python train.py --vocab_size=8192 --norm_eps=1e-05 --init_std_down=0.0668
Each number is 128 + 24 x the weight over its row's rms, rounded and kept within 0 to 255. Layers, rows and columns count from 0. Numbers have three digits each. The size before them is the row's rms in percent of the matrix's.

# layer 5 MLP gate, 1024x192, rms 0.0649, rows 218-289, columns 128-191
086:139149188130104122140140122163121099180092132131150095089116130073160113125079101149091160091132150110128152138109120108126165080136147175098130134099135105094107115093123135168110109133097126
092:070164131128125185126149128140105160164152136144149117177138162171124128136082125116132122133144096109179157158137099163103151151109141154149135082087127120092130124108146087096121113146156124
105:097081101189116084088097137124096164110106066109145064115154128165134158123163147147167124126096111122151099118119086103103133131113132145122114095123125139135151140104151127131099123131129129
100:105150133114154146173137095110125145118107121114129120131112139111168128159155113142096134125137142131153103091096122150125131074125115142119094111130152128102139133114151133126104084143091126
108:130127145129081144141142105145141123138124136171164137155167144129165112130145168098151161142088175134134165165113126124135105117080150128129107130074121112132122172142168120109105104145160101
106:106179102118101104143127149135120120111093108113135157129149152142117134107137109129165153116152143161128104120126148117130096149125069094120152132117088149132103147132141105159137100129139111
098:124104141148111159150165135103130171149167129168168152093103154144124119091121131139106131170086123146117135154127120152122147143107117149125125125193088116194079131131106115126179135161107107
103:106114063142116129104119165100148143146116162106108129140137124130135109115131091118132120143129141116165131112138169084113158133121129131132101069141127079176114132129129130153139125182141122
097:128079106154106095151126134121156099124082149138174172142133130161152114131110120112116106148125105124138150136113125079095112106145084159149141137139118148103165122166114158117193119117119116
090:132116138133169128110112142156101104135158092127146139090128132136140128111124122132146166136143140135128152154141130101108144096117110117160125130159080181153105120152136142103121119138092126
102:109143133117178145118124133135113135099152129135181134124090105088074182108123110102137114147152147109113095105115121146104108151165151105137096116151055105162141094136104117119147174120101087
116:126137109151184149098154136142124116164113158089099116145112113135090166119108165098171149135143085098168127144167125132117081138085072134108106123106166114102112122132126118100120160132129097
099:154138177135171120139152144158154115138122072136147180169121151141119137124106129130180166121122148110104100121142098134111151133081113111145098121141148128099092142143098152116136136127103146
100:141140065148131125131104135152135101135142147089163120142112180114156131115148141149132106145106184099115152120130164149167147140084180132146142109124128127165128098145142118115100175100089106
098:180121113154119118137110151156153162121125129147159150124126137144143120120144152122138157129164161139102151120100154122174133107131094134148138152125116114118134062090126134134181132087157148
095:145117053171105147111140105114129080113098135120141107105106149122141136101107158125123129127102136064115117151187137132121145137131102196147145115149139121156109121153118142143098093129128121
089:197160137143120160148130103155130140134129125141118113163170156102112186126146128137117122144132127125156138100133178148145135143124045096146158097140118144156135192080160094109132063128145102
111:073139134190130144138164102116113146125139152126168120154174165103132140142156152127125147175117134142133102151135130127136104057114112114136122102097139132122093102110155113129102105124131189
089:127182116160134138099127135107100147136135117110137131083103115079104107182133128092086146099118135140124102100133106165125108131127132139148116147129103135137138135128080112114098147135118109
107:098101144145123177129170160164097084126117144140163148110124115135117149134170088102077099112150139113108162134148176151135123131124127112076096089086147152143094128102110094158146146125117139
104:119137172155090150128131100109129122153110109096120132098128107165139111116152116087144143155126116151116125153086117127120154111154100133104135149162105082116141078147126133177179097132138148
099:165135119156088107138174152134161162142150121139140101140125105129115165129093151115144130149146139179112101139154120142127115149163117145132139165180160101162170118143137137182162154136142089
112:144078125147100099191109121101107142148146100111116165104153122140131089123156170129119117140162102131119096107103092138155113131123122144150154171105146134142133083102147113097129153101146132
101:123148140107096080134133135147116112100151137130112087171149127085144149150154101155136103115138145136116192130123111101101137096113053143101105172116137151128184104170154102119137161115150126
106:135118152120143082136136118122173150153128160130156096136118175097155107131125099138147153150105126134112116099124128140145120096153160130104092124162090134146130162114180164101125119157086169
099:127118143129120123147170119133123116136130158103176096142113123169125115145137107151108096162172153118153142160103146114120129133144099115146109122083141145171186121178170140136117105098150085
095:130148155130141123135139117110105079088120167096121062133115127162169103121134116105207115127100112129097147086104110096130148161152172120162151122126147132133145122136116081099104109126085149
105:143126167156183144143115149160167170130115103135149148099054177146120095136132128137154115130118108137108103118096140132132132129120148162112124144169157150090154152132134132134136132148120119
094:130173146106137127126153093125131117117143091142123091095095128132162142097137112107138105149141139128123175081130115187146143162161082175158135147175116140102077143158116100123125145097157125
102:139107130101144152131145119095176132110116117147130156168176129149073132082130129124137158171141132155178144086128152144110152117105068113133102098154078126132097082128127166115142101152116143
097:169157141129156130156128147095129139128158078160133126121133133082118111105116131123163084151150067136126128136167163153111117117136106130131099138152119141125081122111138113113133134129164159
108:135146114128135098149139092146125061174102115166114102113117107131125106048119116142095149098095114123108121108113136142137114116127153127098129130121153123157145127144121089135119107149096102
096:129144122118107142105119142147149149161165080119127129090149129159113148114139109080121100153106126145145125147127125156123144111106097130077139103110078136084101144165109074089139120121142105
101:137100186092127152078122135101123145107129101128113087125147101107162115144131116153131136121136142100065134147116127165115077132137111111123124124154142154109076171148168142107181136103098125
097:128105155126177144124121121130141108116112137131115111161127130131137098095122133129111132113149177116127164120140158132143115177133111115144109097145126107125114109158122097185151061121100135
090:125128172078132148113133151165114140128129108150182069124135153114119114160128105123120107096124142109101104106120153118077125121094124150125127130104137097143116131137127151126133131160134108
097:141153160095143161120137176133080133181130125106104136100103117151094132108097142135138158138135118118135124134111124133117083136126152117121113170102153127181095177120125098109077146085105134
108:099174117175144161087161084089112186100162108124104102165121084134122155143142128183143130152072121132127126180115119161136127124141131127115148177095148097144125142133128134126085113157126124
096:121150165138101162174127177170154138101148163115141090154132126133113119170100152115137168106131131099134180169095150090124126145112107091139130133145135136134118110107111164128132163133158095
095:169107098129158104150169088090129122183172093127128141104118115160149120138137139123132099126132145089102123163130135156123178136112106153100101156139117147180131123126154142101159123127152118
095:111156140143144176120139144108150124111141157217134160130111137060158098133141125115135116151130158136182159126094129152133132106133114131159160135156123155122145129084142162105095101123180156
095:160114139155138116114144138141126109105110122099180119148082125153131127129136131166071140117132138090101143102104123138140136093120112115141153126123153121130098127105119167121120120160135099
094:129140142147129171124144132158132165118101144176111168178130111147117124146159125154110139143148116143099134163106149111131096153138150156136129133103173134141099107122118130119097108127086142
100:164139131150164112136076092096133126073091146106176139117133116112148089111134100129095128122128088093128175159118151097113125111161153123077137141112167103126130147090120125127119110117153149
099:145137159124119160141142130168158140152093106117112092128125123109134134064109147134167137134128119111175118110135094138146123105134116095152133146102142079140114142130101117169077106144116153
100:098154137132111129172117143166084132117108137129175125109153172140132084154142107143133177132170117113114137133089145173165111144105145148141105127158132152195135172119141088134143129151127100
105:145150139094127119150182093112110091144083146126095087122099130147128151156157130150129157141187145121135092176078141142138141131112122138112092138151142157175102141125094086190115134118151114
105:132123118146104161155137124124107164148156141129149135146171142187136117092132080128148122123123142125096130169083173154149107143131166168119087125083100115143162122094112110113121151165085137
092:122140158139113124117129149153140107141102133097100109121138140153154085138084084107138091158108143109155085095139092161131166128102112142173136114136119131099116123141114132105097170139131157
095:167129108132123146171124066093134120118139178116149131166113134140095126142147082115142134144116128141173128158118107156121153102122140130169115157105100141134138158178104125094133123120150152
097:124133096097172125140158122116144140178114111151106112126109159059105134134145145138144061101144097138150119098106146149091148133056115141098145109096129123101108132137122152110146141118142156
096:165115082127115077104154103134063145110136165148088099159107163148107126160133135066143190089115133102129119138150114085125130101105109170143129103118136158123138115123139155157145148132133144
097:149111127124113155106106099134098092098156185153139116089118100147144156113139140125163115106114091118126135145142138125128091143103116130106105103138138146165122144135100161134152091126125141
110:175074116166147101158184111102108127085154141158141125092144102121128168106163115143130112148065110100085134126131099138138121119120092137129109121127122125123121130113151095126117100164108133
121:137149171102091190162066164141138140165126166152153139136146124113122120131131093110146150145162119160158060112125139157126112105155181124078131139131135144131086098104109109156145124120135107
099:117131131122081102101123125148147110115112133152122166123133106124116159135132100160116123095130128134109136145158116124107132108099124137093164091127054127164125105167191162085059122141099139
096:136131120146148127127115109116162136154136118157111107126110130130145131133095150087098132101125090158124106157106156122102127146146132123142136086174091113157109108084107106142153135162083125
108:137165133129157119149094115125138136108097112121151096158109167125133137127114105166176133115133142095121116099143120144145161155159099143167101125155118102175114119083171115105114092149149116
100:091097116065116163117105141131136088146108154124148102151119137129115148137114094176124157132148185121122133069105131126132133132130140126117071103140131113140150104105111127108112101122150129
098:105162142092126099128126121107158126105103091145145147136126173137149119085145114130138108135141133133129096129121158074149099114131098113141130157101145114117115110121114163167127142077119162
091:125137168130116147113120119121120121163086136114134114169086146107150140081116187169096119151125164145124109115142157121177125142110133120124113178136145085114172140123110121114124144152099107
117:137163147119184118114088132124089123093099058087156126123122126059110122137113142137149090140130165142123157134126154142132143122131133099104139150149115105172143127152123091143133152124092090
107:107138142109123154146114113139091064142141132132086126115140095135107118163125142103166112152157168132142125158075096126090150112137077138116114135140182132151119139162130091078113145139116156
093:130156141134153117130143130170098140154126122174145128150128136158152110113106149139162111138119137125124164114112105106164090100116125139151139142136140134103140141104142174152070130123147128
100:116098127133151174148171145187132164111106161138136103132157124143116160102147130152092108153125147127114113127113153123104119074131094124153154183104130086156103091142137124132138124190090150
096:108126131145119146144090131128106120118160107165111160163150136146097149117116097136115074106145172126123151175139149116111119134138130149107160141138132138118118100141149114124163133109114103
098:147139101135121146135097126085118144092107081092180119184106111106132131136098120109165103149113149152127104108100152125085107104146134146137140124105171129107129150134151187155123127115082132
104:107101154114112128136122125115137149129100103147073129133135120143168096139150140125111175126128113152106133121132116106095150125137123119155099171111177130117140098142114068161162119107177126
090:169129144152130118111120096124151110135120097113160104120159100132124168112130138120130126138118090138125121133101100135105094138145138169133154109136129152155108143158122082124118113116152096
097:148101090106052124140128121146118110114142089135119101131112146136131149118075110110136085111141122087087091146141153120100120171186134147130148117141162110104129127142181119143117110156097125
109:132113143097103137074134138136117104144123148138136088143112151136150147097168103174165143096124145128168134112108111106130161135101151161162088104114121122118127118121163128177135143145155098
109:133106120096136166148134097116176113136135157164123131114117094162097129123145121118083116181150122055148142114162123112166147126128128112118132126143115149103073083077097117160130100124159119
# layer 5 MLP up, 1024x192, rms 0.0686, rows 218-288, columns 128-191
092:092115121114152142156135121139139098152141137086140150072131131124118101126178093136124158165141136066097115152160113117138121158120129112127148157110165112094166124091147093122098093137133175
088:081123119117122067102145123115131106129098103088109172132146138107133116149166142147152107135117144146118099124148140115141155177141173100211121134133165131126130107125100115143104156085118119
102:149112137104144126104136143100116156108103126124153128141133122132107144162131118126106102130152134134107128130111153140139152130113097143087147117190126090046149073120107125145082116142155150
102:145153119122165086139127114108109128095100108155126095156114119188148117139146089157131106128085128097132121101102127125159121107111175125174116087130122078135128130104100154144125135108120168
104:150163125135069100092074126099140176160085123154140122176126114119174153178149138138145138143118097131106134097109086145138138080107175138134149100135141125169101130116114159113135128129137156
106:100158134119106154086104156133157146120144112074114157133137148115161150160132136139124121133133166105176171145105116100098075079079142118141074163143119100132110124138089113191117103110145114
099:115119146175109113120132157162146149141128122136078126093162109155126150116141126098118126121116129147148143127113181107177126121103068107122135122179116128068103180132119089167158147112115142
101:142090156115136186076153140113135113099112157132131120132140110136163140091121141144128156129098156115168153144105145091077098156077119142169109130149160131127127138129123125108114107124133106
107:125138135116147142065156120104082116114113123132109128163086140110139090112142126152158154126114090139151161143150128146147130087142103077137125157128125125107106124138121152115120122141109152
094:136165122116146102156114133097176101122136150170078141142139126138091121152145186138084149105136121131168138149082138136129110155112103127120123144076144126118145147122108178134113119143152113
106:100130147145160154131140142117118142137131140136122123139087117112102157107109089131143119144122129120129097090137107165151100148194161133137140124112093138136077098151133116088121143116148088
108:131105148127149077166149130159104100107094157125110133112133127077100114166141104137131134125156144159139089105122120123123091148083140163135119155111122147169134085121152134120161105093148108
101:100115149145089122125163203126074108093141147132112152146104133133133062125144115110096122176135146158133114123118149130107130168106154130129122084102144104139157132125101109098121185124108127
092:155129142118076131166131146136132127121132124130136127119119114128144101193161172110135157119119131099150141144124144150127113101169110158120114112090150111140156137137129139110169097144146148
092:157109128112119112101152150118121101131096122164112110165081135144114117113132096164134141143143159131126157119176165106139136149142089085100116157113108141122165112145147142110111149108135120
093:137091107161123119149128112138094124100121130091148120127113086159149099130124134104136117117141125092157090115098115126148131156131097121084138098195121109136111095125133138110139123116128169
092:163115136114109153141105146147107143135124135156121056120158139106114173136162092149130076153119140131157170119161081153151110134139157114128084148139116089154132160116150109110114118121128129
113:098161162127124121112122094100144116121138134123147137092104111121116097159125104118111135092110127135197132118127127132097152142109085176093155138108092132135122137125145159156115152143105133
099:113125153151121133110112174148089125116093098135101121179097133119153118146136134050080127136102152129124137104142144110094098122162136139140140126133138100115101111118110098122093139117108132
102:135132131104120119104083101148163090169127134111138133090119153109127134160079105115174128105144094176128107135168091116148129116129121111122142102136139135143129163153152110135103166134153158
104:145146123122107180120108187128090122120105143144161139117123110139135176177135142113125089115134137070122074104151141121155113161118126156126133122106118109175124138096094109130104135150159146
096:107110095097120156099135125138126139103155080137149113119154118170107091130118125116125128127138138160120119146165123095092115136134129132172108180164143117161141094128135125085197190132089097
105:156171138151165126122117127130148111140150116156090151127133111094097133140155103173143129124160058107122171131152122116116139134146146164096102157117129153086093103172133118100151134083129098
105:120107097097116104151119111119135157133129150085131139173119122100157089106156146127121122112077158099149157116127135163104105138112124097154076168106114165145117117117147153151142117101181166
099:105159140147176111131079164095139099110094077137130120137113106155111148126146110121167152123112120129161132115097113134109125114148130118126142095149095145129169097135118113099116146123081118
091:159119110123101150120132130120091165134124120164120119110094116102160096127092158085170166110128121109111126063130140117173143131143149130141124096096107131128159138102142129155139145133127158
093:167131113131163121174125181117124127110069151075152075140097120135142105133095155128106119168134125130105142075120130112131091154138141124136121106149112118162154107127070144155129149130138084
089:109133131166104105133092143152112149134104126159165147116110137133177153127121148128092128126153122070098136137102143180120120090124143150145103154155138116120127164124149103165171115107123095
091:125096121129118139141082153123101165147083166122138113111117143077124144070144185169138100170131108126143153185144140128108138138140160099132145152122082105173144162113125099139162112145143103
106:089108157124134159121119129139143117157103090149117093183096126110161118135178120125144090127137160134093141124101143121146127133103123142144188114094119113098074097136132155133108136101138125
092:156115084104128126139129136170134118082143122115122124137095171155139136133127147101100146100122149094100118113125075110128108121107119164101151152075124157154147107154120160167149121163111100
101:147135100143130154145103121151143148153145173153080138171143161120105102117126121146149144111113133090120126148094175144117110073155138145177128108116110114141142140134168106120128120140157101
097:114109152126136141172174136076143131121096169110114130107161146087156141083153147147134143129113114138121125161140178166151145109142145172121143131111127126127173163161136115151128165107101117
099:152123088131126144096163124116107112098131107111156153104150139134116140126103186162130098123106129094110157094127152135096135137139105158105116123145128109096117131133120113138115164130158079
097:128112114117164162152106115111161088163143155090112091149129147132128122105106072139077123132117126143161125082111161140116147117126179116110128177134119144145127112131123119147119159108135151
091:122126121106084153102136098165180131103099136111122099127099164124153155158116084124137101132133129119122121100131160136128162152171154142108134120113115078131137115148097132149151132158157148
098:125126095179125116159086147147135178118138122149152117144119122165164096138135108086142171136123113133168170159113166096143147144162048139157148111166092143090160140136134102110113143158100132
106:102145147124134132133144122153144133107094146071124156107153142133102139149131145117158126098188124133137079120126120118155145143149154142169112124114139130121160155102108145137125101141103176
087:133124124149138148091136132140146084120171155123164126109106128120087123122104121138104099120105120102113133152110152110128154189099135124114174116117121119155123150128180135110113111130142159
098:142086091164098112136169127145133124136132148111109138162109124123118111088093127117142112141157063083079135144110122152161141093139118162143139155142155114143122124167106162133116142131081128
099:132115098113119184143158146159158119135125093179101132103140144070139114112092099143135103151118143146108164107126129124111148167126135126127147152102116152088163119138154180096144122151172133
091:113113160130143124147168154111123136125139101100102134144129127154113097132153140105137136109133126091152144098104166121131180105144147102101112146148158191125173091130105136074130136106109103
097:124184136081150139153188131152089147151122117102160122123160117117150102137140128095082137124090115173141106169099106133105137078102130153109100151130149096141141116115106097082112135103147123
105:168149123143100118099154160130121120144152130102087132135144116090101134170162139137150103148125142142165118121104109098094111117099149083117134136049114103113147118092132132133126082139131157
096:128083112128104109115104113137113122128163127156111107159161108169127121190102139158114150112108133124123160139142128051145093163140115119115152105141143111120187146141119122115180153109111115
101:094157133119133171124129135168148155146100131175074132151111106092136094134106116125105107118146185129117155149089108103120082101155103106120139133136130115125117141092131131143098147122163145
100:116122102100179160103128115113121138100136148134134135090111109118140131158129127169132126093090117144082149097104120094169103094166112111138138132089114119110088107114126106116107124167165136
106:088142100123142134115123082153135166128099156126144159157133132142129151132129149126142154113156061097151091133097127155166129150122103135168093150087152101073136108139158182117130117142102125
091:095149116124107154129115138120139142112177117067176131150143132069097137110116139156139144135091091080131140117165126090133103128129140116108123080155097115127116103088109087092119092147161102
090:111124142127139179111115104121117146135112103129123151131117120193153146125169097136122121186140154187106151115111165145105117113094132135117129139151124106123141107143097147136152174120069133
100:088125124090162117135098132141080129139146097155133097145117144137125113143155178134116116147106117109109115098164169154173165121147113089119091162104170077119150137102129062106118090131160107
094:132156102139126103143136148164124130086151155121138122100156163112144102198126085144173112138122141133157126122121156117097147080103166117180109138128104144116135162107131077129130102085184143
099:097128087134119106111145126130131123116130121090112149120141162124139102131093128136107130143160108157119139121108136150031211110108127152080100131118178113109100100138157149125136139096145143
111:152141120152133114118125123179122142103128184167103143118123088134096123090112136133124152117139147111149127143140138151133132080114149136171150065109097130126140106153152157106135134135127092
108:128110093144131099108111121081112129103124117130110140073118117134115133135179170112163093080144143110125139101124068171121108137117139153110111099142112125117148135140123096109133158132106164
103:165066093116099095118101176154124132129103090162116115141110162135158114110155135089098110093114113132082128118125163117092128166150061116148152146147112165136138073128181153140129096085121114
092:148163111130041155093104131119135161106114130147067144098149132089170104114123147104164101126159114133135112118095164130130138132151152089115096123102109146144113156139133140146145118129179136
104:124177151143125123165127134156116165157115143129147190135118078136158110133094135082142155156140105155140117139118154095148179098100168121156101136173134128151089164134123133114145133117138137
092:123140098095114118132166098079096092114143134137129140124171097152117110089142138120153117138160139108088102116144137095134135135100128090148115165135090094124119122152103136115160134117108135
089:111121134109147169160139136115129119112158139154140124115126119150169098158124079159127129098092117152103109134121118154128120126101163138134143149144163173139159102135135095117154121142154104
096:156149118117146103167165123141136141105176144093141117111102098112138115157118140136108119143128167160078087145107117133099149151122161107120139106106127112141143107150115148119103106074107162
111:127161153085128135127141141137150093144135132121105131112094134138100140155093096118107136132128151114125088067107141125164134135118124171135116109153148118124141087119097129104146118128188139
105:169169137126147091105137103174136116124091165141129137118156146129157129151132106138070125132154151117134093129094126152092121113153124136124043148106135150132100102137115139120119115118132145
091:125129170126123128167097125118110133131116181112112099142122115125142109139132148123172158145087123124148124116119125134133125174107078131105114143135148145091112075167101127096162097114155121
097:138105134157130114129180157082163132099123138128162124101127169132115121139109143160141104152096158123148158174121150127146141100128110171148116142195114083071095119159163102118106132088130129
102:138126067109108116125203168146140124099156142140129111090128172141094111121109106101128121116139109084122112142128106086136125157139098133127139091122155140132160139116151086126127146083127164
102:117148105132137133182122118145146135138153112108126152121129108151104126104063166148105156168108104155110160110100144084141157155136145155111121132154118105123079178077109109138143118140090103
097:144134130097145147141133112129108093119135146133157108156122138090108106128104111091127102136089157119143119127099146130079141121138143149142113111153112149158172154132112167079109158123109160
085:117110136089116124122158157126077104135112113108124152089134098109141147128162137134130136126120106079103153109096148152133077136106109118122098106114159119124157111137137075140124167130150117
103:106158145123092108095148136108110122131157129110106136152165109148100103121120138168169152104107095144095116115126111150093130112141138104155141131120168158109141158144090123107094102087106151
108:157120126134144119109120147130142170120113141105097116102160122107130081119136143154094172109111147096131128136115106110092120116152134156138121100149090139138190075094132131134165162075124130
# layer 5 MLP down (transposed), 1024x192, rms 0.0668, rows 218-288, columns 128-191
093:132117090137093138142173152157048140124128094135160151125123173176136099121144133089098094149143141145146128152162146134134105159129132133122153107141155100155131126114168149099099120103109160
088:128139106145100167120132140135116138099113105136141091059157175126109138115118146126110197155115148124106131148115086083144128116173155166149115126101105128124136126147085089080117125107131112
102:156089101110126127125187140118075114112097111149116078111110104169121089108122094145122122103073117114152089136117125136101151127121150144126094123139128152108127112089163133119099114129111103
098:171156098137118088099076160133129118125135133145153133151157149096104116097131190146085129120135141095115164183163156106163121132172125114117122142105141151145119151155149103106113166101168127
103:107112132128122172126092161125190130129116137151126130130144082123152105115138146139097121163124117097086144119097144064174162127143119154153129129118138084119105121155146107156118155085132119
096:124118118095111165124113119109105151095128114134171104121142159152117087102155179142104127137110084110137136104126103141150148147124163167118122127150131160133176077105141158133136138108128170
097:134130122138180112133126158149107145087130090127143067183129110152120097106115118109105159103118104083130108179126155156119133171118136175095154119118083068080129120130125137139160143134116166
103:108129128110190149153107165120100124123131103115117092117109141118125110102153129154140125149085114151149162148156080100078146126136112088105110147119156177154157129128136114162110107098136118
107:163125145107131125140115135144142097095149114147163137136094102103152116155119127107133077130133119138163116107139114086092087131112106119120121132171124124123140106118121121144162125119147132
096:104159145168176128091121159099116101136097097146173154097119116107148139131107071070141083126137109148095167127154149141136118105163142117161136093127142094096117121137148146057138147172096120
101:168130117111068105093129152122149145141113119120123116077179165173158071161159143118131135105122130125107158125146145106099136112099118135111123123121180124081124143133128086145122127105161156
100:150124157137116089108106153127157148133115111126133126116171159120117075135146143161116143144064096092169121111177105179136149143154158123108114153140138165122130145140141143134147151138067131
099:145131089131114157134139082077141093146124101121121096120123147100162191125135171107152136129113141149095127136132096087137141145151148102134092093114085113116127129108155146142129145086135127
105:113123145146089143145147131134122162165076155133113107094123150113079139126100130090127119104171133123139100139158122156102127146141119132152128115157128114151131118108140099121099113118110125
094:147132156140148133129122127119162084124117090165110150137140119121083106149111106152132123122133126110191097136109114091093152104117097129173134145175145157144103104108143117101143156151099119
104:112149189117106131141111134122101136094128143150134134092119121147122160164138124137100130136178138136177126117164122152145171131148160123102129174080139095085123119122139128134153143138089136
101:098139124134097164200160122077099119127139145093100109138138149128133110151140136118093154107156121134111138103151114119138147133116096132121120096156128126157124124130127156121123097111106074
097:105099103116120124121193115147145139150097139133158170138175101138145122133173115150133121156116131132112117097117150121120102124104122131122108084211090129135143155149122096147121158110080090
095:179169136115171119101175139175156130136114159130120157104167123085134139134127101138124115109105136185152176141133090173147093151085130118143128147186130147116110146128133168170119132140128111
099:097106152114082142136113137114107087120115119124132130145103140119129143102129139116113105168141113114163098119127143092078124189106136110111126116162149151178124080162104135115130107129136095
101:122132121126116119107126121117177118130164182152091132103110102152132154149103156129152107093121117147114106059093121178137150165139118122121085143117111090101130103175132163085170152149154127
096:160129111110143094146113131106128147110084140085139159116161123163114124134189116145151113140134156167118128149143118166124114092131138129144118118132124137163088118139127097127100091103078128
101:130089119123135097117152160102096134132122097159131121116156146140064103162107116112152111182126100121164157183151185173129115123123129104159144140148139139095150121126125133090137155105112141
102:145105114132102089132139132121123154107161117129122129126142169128113152153126148100132125119111106098127078137110080157160093129133167078169161129163078081152131093077104116132114108148168133
101:153126101149093105144135153170155184131117113096113128095145146097125163128180193148121146101106094111092119135128120119146126084105090156126138099140112119110132145123091159125113114113148158
097:135118168114140096143121172128105145112088117133148152094101153120113123137148040125104114155209095131168152156100144098116112169089103157138114125116140123138155133111143140101134125117148168
094:143182130098144125112130112159131163136156165141118146103108104157128137102103148148083155161176104068152090124094153172109104144123142108076170111138107130069123174114124125153132143143149137
108:177136130142123121103175135141153134137106146101116112115133150104121083097128124114150108162102142112133117144107109119116107134081100121130109161141150157110150103148155129105152137135099109
090:122156133121115123084130122128134140146131122113091122150134111147126117106159118122123150113144131123086123099166131087116125130095109152088111123080129132092116111132128114079132154143141129
099:115109137132154098133129163134079127150096097141148146139134135128109082151127111127096088109159140144155165139112113125141104187104107117094115102128142145109126107101137088113167129096153089
100:132142146102040120147124140096133114161159132129174117148151178140135106142081144172156150140083137118109120155096074155136112111118129123126137130131113132107136135128101117141164117127110132
097:160118173111127128151144116159102130150112137149137128109090081162102146112131128153127111125154162089084088163110163129116098141112148134107122126128158107115130107139116103160096131140145134
095:146153107148136158186113177110116157104124135115137136123154121119053115128144154151089121161126156100137109122083146121110091133135127120121142088130123124119132132121116141141092144161142122
105:144148114152129138176143127086147153143108139134108115151124132111082120114148097121119158182126132147141134129117103126134112147098176127107096112124146157140127113107118143147154132091136120
100:122113158114100106106162128100110094123113059166122125087132165160128109133092118150167156123111126146152099136151143103144103137143088094131135149120122164192122155097126112063149091116111096
093:112141127135113060122123153139092122118094085155118132104164118088115084109124106126116114139136130080153085141122142086164092145104115096156144111132137150149129157113149142135146105080123123
100:104104158111159158074105113116141120117125114168123134096136168088089115140073141105105148150158128122115130161120113096122122164147144158145119139114139147201107140127122133137085111076116143
099:162089123101084163149119089146104127129110179121122109124146109120118158119154104146138115121149158147106137147092125135110104192119150142119130118139140085161125122105112152167089145142105119
088:117105131135163104093116116085129099115175161157103142165140123145156129131143129114156112096148165150137144123166077192130117109141120135153131126124092138118117143145138097174148125143134088
102:171099124128119137129081142087133138124149156111155146151157144111137133116110127187132135152120155144158132176169131124101127130138109115124105166092144136118139110127086080129153130176111132
099:102112128073126112165085145161136127105076163116100147115125105154135126137137111091142122120154110169133112093133099121122128128116128147126120058156114187121098127173124110110129119099096059
095:110107143164127145132142125155148114136124142122146116143148144098149128097110127076117097139140129126122081123111138121102133122143159145120139104135111154101089124159168109180125118100132160
092:128140084149038144144146109117111158160147151153091177145163100137140136143129100144130125116130086127111103118120157137109105155138125166144160150145125132140109124143142153155082153147104133
111:156115127180158051100129120095110133140140106102120115118166113140123168157127076087114134113151150100104166124121144066097119116128134080123141134085097122093132120125146132093108116110123145
099:147125171153151160132123121152093126095125109147123145087140158132115190141129144114134135141088104115147112136144133143135155105084137095158087148127124104114111137146122124103093111154119155
101:100152125129143124136151127134107092109132132130108138167122078127123167118136097130117103119143166182134101136141115128117102084148144121150115133113098141109085161156097126127125085181132098
093:124174145084128133091112144117135129152061105131112125104141135172098127144187166124127142083151139114140168117094138125108158111132161134132094134136116176138152152143102154125113137123138092
103:097137123153141145155119119146094155137149112112154110155159181100091154108117117123141176167134130121110110187113109152123127143136162126124167154142068123141157136088131143131112163131130078
092:088146127110123116134151144113085129107150140137094131146136150121143142084112106108120141151143152113136162099124143091125116151129148139117144111112150117112168178124096103101143135134098129
096:134153108109159093155131155125148121109184131129132122134088126098180140085133165145129106174109128142107105112123137113149109156112135112121141118106153125093121141239158100168116125098165118
098:110111175138147125087144136174131127144093136113148157116102123147177099145145097100140109159148148135135102150102144097092127115157090124165147141120154113149074116087146142136128153181158106
098:115112133108120155094112109133121082166135167100124147159118105133142153139131157154106111108132127097096120106159107113194130134150113127136147170121104157101132120121113103142113134146128178
098:128101122144163129126086113102158127150107125073138124102118127137148141128129121143044104155147117126124131054117140121111133128110134094106114131149154121101090097131113132131144143111129114
108:142170153143107125132157121154142130138115150105135104129119100120127153121167160135112143119150127098140107085122114121182113109131125175153119130111132123099119114129163135117094115095114061
108:140114171113156158146124072105132129117138129130131147120127107090161161121152126114140110108131167139140182115092178117095128161105108120149116143137137121145108150136138143126109138143159130
102:147127126138145119143127179074092139151149101095166109126105098171124113120111136095134128139097106159122117136112104133158099119160139118144138123168141152103136134155170157099153158109152127
099:094116165142170124099153177131096128120107088134124101076101157150085160113156106096117162148112138167105173110132150133090106112135130100077120094135122107102140116132121167205098108135128073
103:118135116106176125126097108164110107105111133094097126081137077114140152128112147133106098114104117128086065093133132103123113149130138130074104119097156123117143155144108129160131135154172090
093:152106121124132110122110114128119114143174116099140129115104138107146147113147118097142110163111147147070141128101121072157134129095109101177099175160085127164119099134131183124151123111164128
100:093174105120145114143146136122111107148114115125149104149158087150153091138108154105146095113120162108138101124109133125101117103146114121165151149112150103150147115146126092155165073161150070
099:155135126107123110140116129131078135157120085114138137134123140122106163132131112107134140127135096145097123133149134083130079113162155139141103095182127125151110134139138152066095130099120136
097:137132143152103134135142116142124137112112123166111174130169138162166110108126110110107151117159095144126078121124118160121168156116163113133124112126120135121098133118153174147120100109146134
097:112125134145111123104119157100115132170098109158101119106158176128084087159134075146157119113135114142127109169122122178124147117123169157146105133172131172108153131144178153144149140095140149
096:100153102130107153086159169132161111126108116153081093120128114085120188175127131110119129129132129152119115125142067160156153155127103120093189133172180140165144081158090124115140109134174097
100:160123126103141147175128129100107116111126148139105098142138127149073151096170143159160144093109117157142157147108151143125143107107113178125116112107160114125161108156104136157099120147133107
097:125155117132107127134117099108143157109097066161115100099149130113115172111140134093098142150090150109091090112151145129084108127139147128125167127164093114136100137149115152152114155111120101
105:116144130145094158142132157142145131098154143160108144151128129135139103138138150119128146121135109178165125146146109137120141118109092109175114112098090137151127115145144101113122096146166084
092:134143141154099150107106114136147103114068143078127131110105139094053180111113109117126109135115144160125160113140143119133141157117159081180127119094102107108100164148142133121144128148120157
092:107140148130143187147085142130152111185138125147132103148133124161113098124138128096124106151166132124146110153137111120140141118116147129116155136134126113145141048140140169112119090127144150
109:110130146122156135105151088148140181143136123118107172143082118147101097140123141161119094114145084130116128168138149127112120108162128141123112104117145122155132112105163173137144099096184132
102:130137174107167158101119127141111121129145123122126178139134111109114148142105094069153144136178140134112130174107137139152113148138144094143147204120150155091078101144084130129100123137136158